Each number is 128 + 24 x the weight over the matrix's rms, rounded and kept within 0 to 255. Layers, rows and columns count from 0. Numbers have three digits each.

# down: layer 5 MLP down (transposed), 448x224, rms 0.0482, rows 337-396, columns 112-223
# up: layer 5 MLP up, 448x224, rms 0.0551, rows 338-397, columns 112-223
down337:097123099114118167114116151156142141130155140117118117153113116104095158129089163140156113131139136155129165143160117133131126159139123114139083093097111121101139100148150153092112139147145115119148168162139154132129145144116145137133110115103179099114178137135132103139084141167139117108131099154103140106123096117125071132132123106150
up338:126128131097148153120132144125153130138152139107132111097102101132131197127072110103181177163116153110115173141178116171153136149132133125135108096099149139104121077110109148165118149134156140142141154192124147112141137120129147127162119132124101169157109119072176167112108122144090185166136126161140089104112134148094112111130106148157
down338:112129080131147111108113113156170144130107105175133123130133063103156122130137103139110106151098151143171106180123171157144127123124102115089103138079116107161083139139135120084138140094102145111177146134142084081126156151142157117138101065139120090155113137126128139149105164096120097176141100129152090097087157151144168134103066124147
up339:124156140152149151076130125133129119105142085131135157107162109129128158151131103098117089117142103100152129104098120124136111065159103114126164076099186144118134126146058109153134127115144144139150128162147124139105095156130113132153092108143155140099102172138133127179074115110099162153131100173120175102118106120098166161152109160169
down339:180134114144127100112106111114141113113095142134165131145127120158129175110132121093082130133088125149177116145152140103156135143157113118111184128150126143129086105130125122105107140113159178106122130106172116157128118136118130139145100131136078165135118147125125137161100114138122175115149137109149143117140142133073138164148099128148
up340:101119118143111138143124119142124147123126159119121100109128122130124149179137104138151147094161113157173118114099146121129156136130119058134149112101095161175122116118097088109074163125110144124151147147127140142120133118085101127154118119139133142082152117130149106116132129159158159192134136101114131103162135179101111075123146147127
down340:162104152119120075122117127118114128164150109129134106154129110134110110155118152115115162101090135087094142112146156171166149114139162110112106110116146111117158124076156152145138124118109126151122116111107124096152133114147126146135131152109118064114140139127139120116108145125104131084161134136107083120075148126129157141167155166131
up341:149094135125145138120175096120135119125132129120103153106150127148116143161088133104087127142152149123181116129117084154136091107184125150150152081131123139126129156089127187145163110154145094134116151144114102101140114116154099129147142068136126145118098098133102113183147114182159149090075150127141152131075134135115096103092133173149
down341:134163147156132130145101134103100114124101143139135131118087124141118097118110120161163128131135159150094107159111160151138134060145099113128133141123124120121147144163118140081120173123166137094165141118133141122115157110093180086116147133130143125144100149162155077090140153145081150128132123154143125159144125126130108147164120116100
up342:139146132114123152127107102161130127103146145098154075148156142141143132134139113110148168099153120142133110150132115114109120129139135104070108114054158149161129137122118104143121194141119154145137087173131178165150142100137096108129159096147118159091109145178143147153125115138102136140115119173124144144111151131160133086138128144133
down342:143145142076127082090098125070093091095156151149105163143109093132104123162111097130151122125142117102136091142119134169137136169045139158125158166100146160102157098148136155151118125106138101164131118135138156105117115096134065138108175145137120141136114126137108092101173104139118119128120113142139121139090146144161156120101146101147
up343:111144119073175152123122107142117107160086098122143136096134104138133124095109101112099125108186140148178154150127158146128150133150151116101156150097176147155115139154095119127114122133167132089123110110118143127159125099108084134146089085123139132123135112157124141176157131132117089117097132094116106135127195129118151109132114120144
down343:108100128142106158134113154102109117114147139137128128118124092052122151104131137136086105086100136122157108138095118103177122116082120142110127108108141092139147076114088165103115149184142136128136135154115172113106173118097175126133121114120145121136103138103093147092119142123123107135130101181110131115120104119129102128148127167109
up344:143162168118122098077104122147106115122118122150165105115146161154147173107119105069138153113118136143143140175121129111101133160138150119119112121139116116155106134128140149148129134128127143114128149136125138129203158162109133136098144142163127122121137081127128131195115177139126148116120095109129106147161131127146158109130133124190
down344:097115115170120143155155174154119118142112144115103133135104083124086106161166132183110146148136149150122131072138116145139088091127138117104143108148145140099129093112103136134140146096133160145105138161096148154108127103145107127155168113137097126109121169129102147077107096136119127124117126167112168095067113121134121118143078129117
up345:125139118168141163101100084132140154137139108132139117131150133114108090130123116139139116128183119146148131179096127167146117101146131112118151114129126145077151113087159132115115140149159154133101141101191136144122118171117080124124115144143173129119128109123113095132107173097132133110116121111090147091151110112117168126143154116164
down345:132105141077129155137127177128135150087102160103122111138117146147119138154145102163111143135151113134114118103150122138116139131141119092098120092098156128120118134128119149140140123119124123163100153144145106178115129134120169120093105148165119086081153149085106172148144126120127131106139084087124070102132104108088134178150140128140
up346:123166103067126126120134130115106118162130144142137130136108104136127182102122116092115160105131059090102161103160148143166110124127117148145148121092172091147158162144133184125114150147138132093109108151125146142187110119160083134127158099145116144068133126139140139120123137083110115084113136119118142127143147080152147109130143169120
down346:143130103161106151134129069112152114089093132153110097121145150104159152135133109154118126137132162077149115141103102121109149091110122099149130190141101157122143082145154111188146137104125139169171136089182131149107104136120146158107083106105151140166146135123122106128124157094138125137169162133113058139129153131123152148140120132083
up347:130137135130095127116153123091144122099145111129088137139139108188125113150078115092123127124098124116130144154159132094100131119113114144162118074112137186129164103166155071156152113137144112171118121119130151119079107138141078141124103101164159171113119142130146118103135108135097130144117132154154099131196087118116112086094170166134
down347:083143125099151113118088159095083147104148143090132141094097118126115154086137131142115103089121118126117143156141153145155190144157110140116147099094131122143158128135125150047177124184087117128146118159117181136116136118101120134146052141146104160108160090148142144119138143142117139147145116131179154122129126143162135153138115128132
up348:156150140073130155107091166140142099148089088114105133143105076103079105153094133131131127135124112128125145174144117132112072160159103107138132131117137117195111133145085122169140085198136165142167105160161091123087129135158135101121117143116132135150118061109150162094113110174143174104115126102110092113143145078150144115166135135084
down348:131127149077143096149107154124105166097135137130126159144165141123144121060115066093125123103138127132136129122115119116145123152129183136135104124103137132080142109103167132155107116108124101124139120086093109158103086129132166106130150092134119136166149126133096080142145158100119087140164139138112089140129113133128154146105123141132
up349:108083133146135157126139103133107097095134094180154139098118102130182137161162134146131061108133101138107131148153157092129118151125158094109138135150135133113137156091115169127187107176146195104138081159091140124118094159146118137137180129126138120146091116119156164114142132106120124121122096097101126128143128112152174120119138139142
down349:172142096159157128131092119117122089131134133116067162142135134146112158174126128135126113119104145132141128127099139122124189119163128113143121125138106137136158121140081170155137108118128104147137149090129134073107123096081085138130182117161101132135118137154116078102099139120133093135161149121126126132178126102105122131106186127143
up350:184152107111149122081127160147093105140137127118149147145196136121158148139108160132095104126124121140118126106133124165123152130108137153155113112099114142099097096102150109143093131142124183141111129129090139154179132135120120100110097125091132132119163124138102197105150134121107121122100174109080167125143116139163158122117157139121
down350:120139117098144109136143110157136181092090138149176096116084115173115085133115089152075106131136128113128182121113156146153127119137085103124118114138125133181132175163104108093130121153124081121095155185157149096104160196146135093138136132124130068132112148110114104122130118139160116132150105130165128137150112149094152165132151119142
up351:138126158108130118139160073151126099112129145137118106124130126140132159125098133166154094107126147146134133166097117158128165054136137075129136120120140128161135114122155119098058118127095103160097097132109082101131175106118098088132157124104131157108124143126140119146152111137088181138112150154173124128148150074124078113080099123120
down351:080134142113159133145124137160104094133170126122112114161133118114143153137096100166136117083144124160139133159105086163121124161142103120155137128119122156135110127126115125110130165081139091085152153112135142072176126136151155099097122143143158135130117120103149155125107131183131111110130098088108140092108167129157135120115120187157
up352:122112112092120143164134120167136127151130158128182047082129131128172160180126134113106119120145117122122143095093133100165123130162145182179079087113100102114142094111109134139138139129114134136106117134109101117117084131187099096133121146123152136133120145101125140122113130144098152135086099136141129116130097077106145083127132083146
down352:157080098114146135137126127128069103149083144168132157155110062069090164114128156169165152107129136085135147105148145132118139150103095124109118108122138083101106163094136147128133095154086085132147129128118132143104118137124115095165134177150192163140089139124151138139119126131132127142102132123123133085147138100158126119135102131152
up353:130127129101159127078122117126087114124156160112121103092152132100126113134121130150137120120096139126158117120134120099143083121129136081131121147123146140132123058112143100065109118135121130166115149113174109130128099131123100120179115127136136138117115138117109108106141129127173127153102129149121142128157104088126100153134129137117
down353:084104125132123116149135138126102117152107132120113162157080119124170156114091159114113138117133138104092150115133141159131119114107118107136154114154096114105102162089107131118152145165096141103133113130117183112136142113126099105109158139110113151120120139144162136109116129110132102090162119160125168102144146140092126095164111084138
up354:125109129141186118138097122128140129155126135150097139111126147177126134173113163134132144070150117140167139095115126131116113153149131075157147074095191101108161122183086117142138115143146126089124106118124098094126139152138121094140134101131186137086111083141097141146131160167138129153143110149140081106119094097143144153145106119124
down354:151163130125133158120113111100140152112125096111124131140118160095138133149116130114170148151122148084118180134139140114095130123144098156119165126174101177130151125135185117133152140151154150096120158138149110191137149080119118122103113153139129132134128160074118114124134119156102119143118143143088114112118112157068124131107112112118
up355:096097114108145132099080134119188082145146091095093140130141117110106126142124170121107172119150105122129153129157149126143100121112124141131154105110134140129159128129133114089116115120150149095118169108153109144108122145125099148089117137167153122146136097161098110117096099160113114133146097115129111092101163118095123129119140126122
down355:155150139138158103119126130111103112178115093131095141154119135080133173128096137181099191147139133149112128118093115136112093094135131109149148074155124100092137151081136105200144105104102130134145142103128143127154105175129130129132141072139146125097144166151123100126187123100105134130119165129125134148147179117120163162121076124121
up356:099134083152111144082092140151138076143176089129101108153165126118124145110144175100127136124127134143088156131106134079124144152108143146109169116142118118116162105146116103111143135127110137111127152144139120122133116155139113102125144145149137164088145103110124121145087094059110133179134125120197132092121123125161148136151155154122
down356:124140171115198122161100127122124172149151145136119112129125125102121117175125117100107107105164125134159086076157138185161161115099083140144110100073124138117096131133110097111167117120112140084122093143132112111144135171136148139190121193136097153101162118179125134161179108168126152118119111107156099100145134159120098141133145098130
up357:150135137084158104113179123130134147085114114158146123147128140134129132138112132084166129131109093139142147117129103138149149149133144115108107143092120146122107121149146109126114135124122106149142142158155147134113171155136098067151157081133168136105183052112148154110146143129165132121100109126175119119147137145138130129079154088141
down357:141152120154126118156155164143127129110130161104131104134124137146086136169123125111168101154094156143135126169122104131128114145111123194116131120157139160147127174138142128102116138155128107140158140134074170154149114108174114115101157095142162154131122149103133166089103170151095110076072116122120133166080155168123122177128127118113
up358:145117120114168128119109121115151101100101114107123107130129088147166167070129128102159101113125097103152120129099112116158134101147105110146130152126161190129171074055142169140102140107128120131149109111116130104142110138145120111133161113109120170065143138142096108113125110090099118170136144176119124110152131139141169129143113149135
down358:125158093116127191150149135144123075112098121116096106176145106193131112125104143092125133130130098133144138159123109142093111111128136116145127103128143174118126158130104126057117172123132114149149085139136132119115124111112129119142107119095152072112124124114129131089070151112148109135138116158114156130125126128127194142086150119106
up359:153136101120107128124133099122079120137097124125169098101116116122129106128117123149163110102170076139125115116132137121158108127116134127084121162104141120128109105125123134099150100127126155131105175105122166149099141115153118121096122180118154117151155141142126130157175141144138127166123143144160124083115159105140135122106174146114
down359:135129132142113132133182150162134111162177107137115114162096119125124075087142137160091150132104151100171146157122109127109137094131126130125080146136063145119137147102109118152143148124118118097189103124120109129096091157122116166114090091100136178147142152133126116127192136159110182124107143088107132142127114135134159131140117159144
up360:153117153144124146140114135160095125110080124125103106160145125113186166113091115113109099143147113156108125151128108145093128109098111072096091118112129118138126130106158141119138180144166151153078141130136147140142110135118117144117121143138113093158171108101159127088144123170123151174133149106158121113119153105115123090125150148157
down360:101125098092080122162101100108128169127127128136155092120109105119122131126162173158122136141158139120128109158101116122159124134111114146137120085126107176152098131126158092126134117103092136164119118089166137134163155079112116158106094142116098099134144167144117132105121153123112112115136105139118150122116111152132130122181172137127
up361:137106111146194118138144119137144109115132127134151102103131134170114152145136111115128158065118152129153109147147121131120135117119151123118132115145164109149132111130145125150129152097116123144137146154082130136138153106088133147086100101116115142108185096141148133136148130159136159163095102125136116131163146155171129147132157138149
down361:142136140124150142117124148132159121086169113166112129106148144119161152079145083120133143129133171143148124146127142106133128176108115127122142157118122091111150164132156087097116139136128130109090146159134128165126115111092114123167141099100149179123127155087107134114143078149142103105133112131098123148109107108126114118138162100129
up362:134120114157141144108089121167128108156155098085123075115109121118165145121131070081174134124101119162169115155113154122161119132123151151170153113108132085142112138135113136079177081089159160124149153139131126139136136147148143162165230131109169120128117137131172131169181148146152145102113109169100146121150165103126117084152140143137
down362:155149100122083154121124133161155090168144084122133112123089086149153118122146112141127131100124114085112133140129107121107129169151144103162128062139189092114156124160141126073157128133143109137141121124131110102128126146162144118115141131128124165157106135153099134119045113113134113151159121124129073149115106130122124164118135178137
up363:154123136145166135122094090154154131122143132113140157166139099120157159137126099148140103135148120124145137125116121162131151089137110079135127072129134088125117162152153114163140158121127179133163132146081133148147131166116136119106144132096150147164080109116091161179150124124105140123120081099119139140136099130098149119077136141173
down363:108095146113120128086127120074085110146149173150089151095112131126118137137097130136133135129120155119123152156132128123103147130156094144159098145118134106171103114158100086106146153128111128127095161177183141121124175142162116106117102127145111100113129127114123129134110133143140147112112122126127172157138193110140090115132101148117
up364:138172107138150139146125130123160139122157099137143103122164117168131085152130115114124134124140099128087138159083118145174129150111108116129133122117100119157115123108150117142114133132089154122118140106126127168155117150104160152115112035158105136149125089133095154123101141167107156122105118151120130094162128139125124097143115169112
down364:140141148121062120103085125120072119092148131161148147167155111141108144155143157124114132120089161126151111119099109071125116144121108116190163092142126140115108140130121133112095172122124120106138147090140108145135149131141109130115107145123106097165179148130141101122133125126152113151132118125108089127114122112108152123120117177116
up365:119125090119144124123110122096119143125108062128112106115134098144134122143106100160147134144093111132085166147174079105130102131119136090147119121095158122132146078117169097087118086140139140107118078101148147146139114116124112125135103115133102152124144073132130132123118151102112156118096153116127137118097198100120125126136131126118
down365:132122158127144152143093157145158132184118080133141187119133103109102121056114099099125149136091146158142148146108128104137128119126135130112141156089086118101125120156102182119129181121131147088140141154133091139119128111131126129104094121147115091147099138134119105082144148101125128169170138135199143135142116081123107107125123135159
up366:105117108135137157143109111122135155127095117150163078126123142098168122119110132146109116124119167052106116128113122119125129132152131094135147143111116146141088127119121111074099126138103076116154168141152168117122106155092106105100129164121161127091113149169137103094151129124136097162070127101158163137146134146127156105126152158141
down366:147184121144121181137108115134107141126084134121141175146131147136144124133117148103126134111103130141085109119120097145163122125131071100145144142117100107124142107141167144097132150152158105148130110130133128156106109120156115144109144167131143136136116138155112136150157132108107112092104112119117100122149118153132160155155106110153
up367:092139140138158119121120136152145104145133113108114112104120157140099096198118123127167153139149167126127122143099158157117152181150131099130122157141103155157144098108148120122085101139126141122146094179131145137136135141082136112121111100120153118116133084140136186154106132179125112128115115099121118113154148151118152108130152084151
down367:137173139153163109142125143109148127137140093114144122122153129127161133129128094120111164133094114121141095094108132144108150165100123142092137147160167154103185145147121153144135109135142123129092135091109148167109110127117146119127152129118082151169122127158182145142121126110095089099136128182138120127103134117110141104092152142133
up368:140128120107126132154169145107134124131096143182132116134159117144150145068111102148170109121131120114122103153135097115136106155104123143107112082069134156196087149108129114148095123154131114130090162131113130125159157107136106129133178099126140143107088141159153126163151133155167108147113111132141135120147157126145155126088129081150
down368:134134144117132082146067140149113104134172121117147171087117131134118134119126128133143172103144091125120136137097138154191154106115091144196103148107115137129120123117096130139107080100128102106137160166118146134129160131115143115136150133146094123143163161136118096161159163140118149135127155144092139123107129124138155106120142131104
up369:108133153120123142114128146107128121121081144141132140132117102161115113096145067109179146104131120128173148105097151151165103076091148124161118113109147151141106115114100136162152122153134163144151126074125141126143109130114113091102116146121117130173160144121111108148106155129124159114097123083128117148161124141137112152134105126129
down369:138094124120153111136153146194140104145162192165128123157129148130104113172129124101105151112155133160116107114143138090046133175089144135109118135128162098161132123121132134117123132118088130137138126172095139132143141112119133132130139128130092133112110108124141155154145082085119116153105139157128079195134157145115155114077158126127
up370:140121108102210144104133158168159107161148119139134120135121133181114133142109136114149192104144153120106103129095131101090156146110130095170112148112111132092146056161107121126092089115149104143123138129094078152166136178147145115120126127143187132119124122158148178163128132153131120107114100103165119119160106079090128115180115140143
down370:145120078115163087143064136130149141100108124181153094114142116135105137110123133124112116100114149088096139143105116113118125102111179129120150117102083138110125126129123132114114093123103078159135155161128129154179121125147098118126167102086139136140124155084100122120130108107096163127115161138111144121119136146123143142101140170128
up371:163105132126142141075158196088105097124115109103122105156144078121109113146106134137128135171156128140149055139123125070128069095159155085152122132123160178171073180129132146192123074095129129117080138153141100154152124153168141148121147117122152144077142103113134099134121167154143140120078128129170125106134116156108075162132138151118
down371:114144101076110126125094143161137126140118136121114105119110105109115100084161119137162147117106091130173122129083145136174125082164103116073139126093141162149120157150093130089118159114119115146136118088071118136134126132051166143129123138100149126091139128154101116185133150072111098173101125122146120084136138153098126156175148142129
up372:126148161115115132140105145144121105115076083094106126148125122138140155124108134167133180121175167125130112110105109164128148153130133106162112136145124122143103147122119133119141153091174132161105096142123133146149124158123094118114141117106130139104157127102142118145119133102153112166099107085135109124184160132167098124131171128119
down372:118124111157155103126114122149136061142112163153100125118118114124150139161108128110141115106170130098136137194102112107121115094121166171128155121127189130093174140152118098111113132182108122088150126155172181123082087145137136153131152138107084133100095152113119153093141097102118149143121121123135150098140113115128156127128113112120
up373:097110126178147132133189134128126114167142113115094160137141114113154109144111122102146106117169131112103165137101116176137127134111134130127119103107126122117144092106102118165138142100153121138137124135127104140111126124155091181092143153174111121153124102145162180139130123157114122080133095162140088088120111079111153115113119151139
down373:138110108121114123167109109100107145126095133182130129106125143114115170130145147123121116100142129141148077138118142128170143081155112133115115118140142133111095151126117110126134154139121124115133143149141116084129108113149103144127133098143141157101101178096136142133140101085153143103143126086117093134152096149104122098195123120114
up374:122111202149101142094083168163136125135110137069123076112142116175175151101102152127208126140122119124114139125099110179085164116149071136160123134144094120167130123118131095168110111134153193142100104107141165172095141161152131143120174131182122160111151100112152158143098109140127179174103112124136105117160062132104151099137113125103
down374:122134129113123146150126119108102130149143153157154120120110122118160125120130109062141165108152110135149099127128149161110106156107098123140114126155164106139153170123121112108111149145109122135079117104089146176129101100121151147137137128128127145106132164181141070093112121133156131133112100112154171066113119113139109126134157137078
up375:147133095094164142127152118135126150120119099114107116172127088184135122147101149096102143136105078120126138168074120148127075120120153069125144113153124139142103092162120103139127146160156126110133136136078128153113130116154129134118106101139125197101110097112149119126119148136147145101121134107113127164171091098166172083117172147134
down375:164119102136131121147121078145109165126169141105159137175124097080065108109108148148153153126126091140103106152114127124123110134140131124142153127133129132147114098104135101126131138148092097158124099085114078100172160132133112094124125149171124074103137100156145118129135140135056141098129131143135180146111120138127162160118103105149
up376:104108129124110149106131122116143118164111134086162112148155064139101148132108116111146123131123133139110111109120062137137134107107115119118151151102113154114120117159110133145114135118103142127142112117142121111134141164126100161134134090083155142094130137094121131106121149168127093163128144127110157131127089126127112141136145134151
down376:124116145143079129141118143138107115140123108100127150137088140114167111143218148134118121127129145129155115133144167118138080137129136122112145100155101146133118131110130120104128094123117180118104124145117102120089105137150120115140133149168143111124123106142107133150123111151102111073144100123144128131120119152147140140172158126138
up377:100147141115108110095125101188107124106114090108145112096111143159125110116142074112114142110148161131132174130153113095165114103132131062167114093134104142158123109146117115118106107136152144082127132164134140116121137187115122132161156131133157151123124094130172131118149194140102161135097134108151144129106134176126130130146207127140
down377:078108109198156092140070126138135154160148123136107086139122099135127142178170108141105130164179108134111087133122123105163145145122129171117120120170114127128136119123115128135102140129090148122165135092123097064140127144115102076130160123150152148104083107107131142121153139114141160078168074136144148177112132150103145155175159101120
up378:118118139127143130107149152134153126147080148125140137138139118083101134104114182129158117109146152143135162158142156128146076097113120161169172121132091112080154081132111131106131079130134137146124168174146117159140151135170113130133109127110160128102116077145191132127171157133106117142131128134096114118164081123142170149101122107145
down378:145143113127104157180140106101127138130135178129096131105105116164125120123107136101117139161151111106128127108127169154069181102116115106100176141163172142130110113157111097137114135107138114126139121152104140157111125120126098142114134137134122150133141145155098132137122127116112129127094152097142125124129162128141123118117139102145
up379:128129123096127117111106098145149140141141147127159130111109110141118120135118146102125142120100156151103151142135137131168135167106132123115118133116092139146156123106115168152128140108142129088167145138104151191132139158141139103114112115121152173148179113144107130203127147118091123124131153087149134114155106110090114115113117138132
down379:153111120123101131108161144104092144083167172092092134122113136132097139122147118111136155124121125167150123090134123126125143091109150121127094134139191128083140119150114097129116132120093146138105126126139107113157114126115098157150128122129165107115149164121098096144097107160126168132129097145112132116138145123187097144136120136133
up380:110140122116185143139165159096152088126128097159135111171137126121106163126176144115124119129154151136112093156137139117131151127108120096101122146121159160155120127124139145097155125135124088141088133179063102159147121132133126074170159088112145135113135139148096169152093123129122112126095092129135087124135167060131108105089126142134
down380:112116143117126159149132121115099139168170095083089102141121090165167141123147107148153120148127148125162169151103098158079150080137079114131162109118109127124136129136127128178081122138121138153161125147118131073131131129137126136115180124099137118086107129145060172160099176124187085162095102103149144117139136135082099154171109114136
up381:147153181101126149092130126115149101122107105124141139153180093172138148164105088093151126101119162115121076118150120084201119096174173070149124129099140182131123151095114118109114147117140119110158125137190156159114129159117149108100083113112150133097118120121101141127117133162137130135128150139121134152101135144126108109139141161131
down381:142156121169087149158137127098123119130134119122136129162116100147154143132130135136137117148108150115128131115129145131166129130139145081126116151156133144151135095117138111132091108130124133152122109113128107130114144146105106105091124133138126109115135100117127121139115173108100145145151119102134096088161180132146107122133120122140
up382:124101120155144126125121125121135120127148108113111113138156112171146128119120110092144158144103112134129129161136136092097116114148127127138121148102143130091129133131095122116141161174161138100154139148142133149143110096123152100118145111196167142113122120082130094147162100166105160118112132129116147104144163086141119109105155150134
down382:153167107119109143124161151132094134107105127127156158138109155149131122146219116123104117121190141155117118071082156092138102134086121129136107106130098137166136123105158119121070138120148128079091106139189121146113122140114114123132118132152114124155158148113115154106110189137168114136126118138115097119124139132127139140145127099074
up383:127140150108152112167158115103100135138118118133127127149124146113116155165128124125128086148132126156150110131159103137141137067110120106114136137124074159130150101115106118123157111166110160151164099149114093152126105109130091095146137154127130125098151118111142130163121164153103135135106121113166129118079157090140154135161138152134
down383:121169143166109127149138160151138115159159092124123092105106119116125117107151139123100158134115134086108098120123101094136167116131105172137127120144125128135163104130134161092149128116127127092137135105148129083119114124123133137117142138146144155108097136152158121168122082097123159107149082081095077125134156127156164109077181135116
up384:113145115143123157118151143092128091081143154093166120134136104147112139145109128104162134126110135125128110097136137130143117097137117137150118144137139122137078048170110126143093115103159141120137092109133123126144144085114136132115112095148146109130125139157135177170094144178108112117127137140129122121129139111184130114138130169109
down384:131102145109130126130108099149124133141123147141138141156138145149117131092172100094127163138094120153174090076092123116166118134132150100110155176162173134114139136143109065134140140138140133122083139054100162113101091134120115152146124108120122187138134154082106110093175110130138120139145178119101149162149165146122112141143163128159
up385:109136159140149162122116114133100141187115153162155103142115099188132137177094050126141107076151130120096137143144096121111121148138109101149166110113178128112149085128111142134150139138136113135095129148151172142153106166107137129143113123103118125107128117105161178117159141113126106128105104138093130117146169156107139105097089096131
down385:143093160147117138106115102133172126121080185103162068162117096085127151112110110097097103139159145080131178171155146156116113132127113147146137117115121083120163135143086161129126139132134148137138164109131078117155089132116193098135104156094100112126142164134097151108093087080134159139149121106158112121102136120124130142115190111119
up386:132153114155139125114133118129117132098105108128159154137147125097169112122108100097145108123120130096169145129099167164153131163130127124146175155115144170117078134155111151082120104187174136072165121138178119110070124139112136136157128120108197134130134141075187132165130158159141113137109111101118130121102137108092137092116133130172
down386:131099116131122180174151157155134138115166153137094099119108173126112130118087150107107135111127050127087100102123119148126106086153162135108125093121152080145123136127115121101132110141132110116183158110136126110113126135120146109144103106150156084125112111153154117085161111132105121114103132143146129142109104116089145140158118119128
up387:127150127109106135130137102109147130106121121105166130081139131127129162166131074117122144107161107187124151122116106135162133150106131118118182104099140122109162101138108143122155124157120118131117119163107144117095135150151098139115155082101143131141169139142146101122159123134071129153133116135119112085150104112128137114142121101126
down387:142092130113116170129160122141135094127133136131132131149096093149116119098114113126133119102089101092161113106139158134092105093117081159103116154119146134144150122118151133127109169125148069140102136118156151136128098141111122135128120133148124137192129130105121139126131157116128137126107145159137137107126145132116152157117052139124
up388:092127151135089117140131098141125104131127143136139124137118131076152146132108122123140120150152130113132139112131136110101125140144129115118147136114128168119083128108148166116114091080201171131151160146123175161100137137116120166131158130114125104150119111142218130128090132164138125102117135089130089126116096085127091095105155126172
down388:143161164142136129100132131139145089131147138103113183115147106103123108135139142148141158162153125148163086123128127158139105147140127165138156148154114084124155094135124111152142103124180174162155144139084102168098142072057163133102136130139167169145096145122121152091147169088092103044106099132141090116154149103127121122127125108117
up389:167131164107190107146117144139107106117089116092142133140120070128139114128111107121113170080131109107127116142112123121090105124193125088143110172103155143121105145110082110124122126149108114105128132161125171113119115112144135087140145129128106145136086125129136194119118142156150141083138097152142109124123162126133109147126147176144
down389:121062063097112158113141122113138151112121100139137149123122117101102146182161139098131120110187108153110144167114147108153106154127092126114157099124089111124117114111149144083140123155148136099115165125121127175149145102116122131118137120220131079153127120142140110115122139164154131141103155150120127090099154102148095121138119123146
up390:115190079137133125104109148134146098119137109128135116134122136118104141125136148142141156109144103106144042137157099074193133116131142116153108113143113155121158140116157111104136117125166099138061125121127109117125145172116093153089099112096134156126138094095111165131117146150132159167110129117154135094165113148124158107129131097171
down390:121143098130135160145118160110122106128128134149134140139124150079114104108116111122131113101103140143124136102159166105103133110127115122133095142119121102150103145109121113125126152098119189122133113129127153128140116119158163179158117114133135173126120138087131161133096107135114136124136107184102128123143118123099143100139115127123
up391:113092118130169130157138130154142077155106154133167119099119105116118117114114112120189106090110104163142147162120153149133139097126131131132146142096098095148161086146130129161103113190092123103175138135150120131142126141128119116126120084141114140099126143139163146108153123126101134133103098081126089146132127135106130106153142130147
down391:153119153165108110156133141106101099135161095119115085165113105130164078115119124109171113136124116120128124131131150152128160172152160118136182138126142148094169110101135110106100150144105121124138142116125106145169110159189131165103148148126154099137129148136118122143113139133117145129148083092117115118123114101114149166139095147152
up392:099107133140140140133155077177184106182112107129095111160135122104122127144123097112189148130131149147124113157167079115129102124136127070123119115150116132133101152101141185160111163138164159178155094107076145169126143190127109144073146097140129111145148131161120121149155112092144151116116157098133131112142148152090109120084188142149
down392:085131091127146114123159100074115109124162135215144097132114122071145127124072121121154118120157136122155137114121105123124126102109091078134151118169118126156101143117177118144129112147113128134103111109101126149159111120103148169121178181143196154165101200114118142116180155130128158132126137188164132192105100132159120118108166114128
up393:115131158144144112112119160138139132117100138094146123102129136125130100166132112149109143141138126119100156137155186141158105113149099128109161066121141147172124160087101144120117127122160143114118117142146163134127162105093110141121129148146151110130134148115125147113149167177137146153113143142096147107142087148112129114127105113142
down393:144125117106125103126125116140118152131124107116133151131129156111158127132168115145142186138141112110154123123100130134134116097126129127124120133163131142115144113097107123144130147121099117114129125155127174142107142137113098118153087097128083137137140088131140141122149147086118140109091105137138129191122127162133130115111094165148
up394:101118160129102168136134171132111132151120119096109094132134118175146121156115123143155131128100116100156145106089132098072100156150141096213139106137147109139084114130124117175110132159133147125167117142139137140148132146150084090108131120102127161110170153089137123140114192110138141142129119131121174137150128121105232177138154143094
down394:157117117167086127116139150138102131094100128142161091119134110180104135135093140144125141082116138139114172126094162078097089097145126088121156106103116190166177124112091127145119119156119119108151102130132104093095115131123095152118165117126114148154097149128149117099133089144171132144097102128129124123190107177170179146160146135175
up395:155127127124154155074104109149159148135099106099144118093132129163144156185129163107192110141124176153164124197106147144094115147137132116158114142134087118095163107142126122110137122122165127149111098127114148151128122116123111115097142137088089117134120120140174149133178099134136104141166137092172130120157111125154141126131169107123
down395:112099146125144098130136135134141170101130143082119116117125150157116140118087117123116146144131127126116180131153139150124156058141103137151125111124141154168140144124118138136127075108088133109114141110137105123122127117143145153107103156189131104153130143130151131154159091112128134137082117167154136126109108128142130153110136105104
up396:137143096163101110136115131110129085144084108079143117114118146117115129128157138121160123185110102132097108133114122133129089121137151125135139134141122127136109122143120123148152139167133157106120167138143092103133099135123127109127137134115152108119108133135123165125128132135109134147126132111149122103136095121142154138148165158111
down396:109099156102126112104135137198119174067095146063154127113134108123142140103092110137131105067140136136131112110125146147137133126094128110099121124083157118130162159121127173161145131108136129093150133133117118142122109159123107128184152134133125142106143161092112117146141105137175099114115130125138111084122110094142093133145204157141
up397:131136182108138061091097122118096119108085111098123108106156125136182190118070120163135091137135085152205120206141142134169101142156139106092137091162092126183113124096138083111154148106154129110128084126099158130118125176156123198124131120137165143146191116157080147121173128208158094153115132099172144131138138140113138127133130141134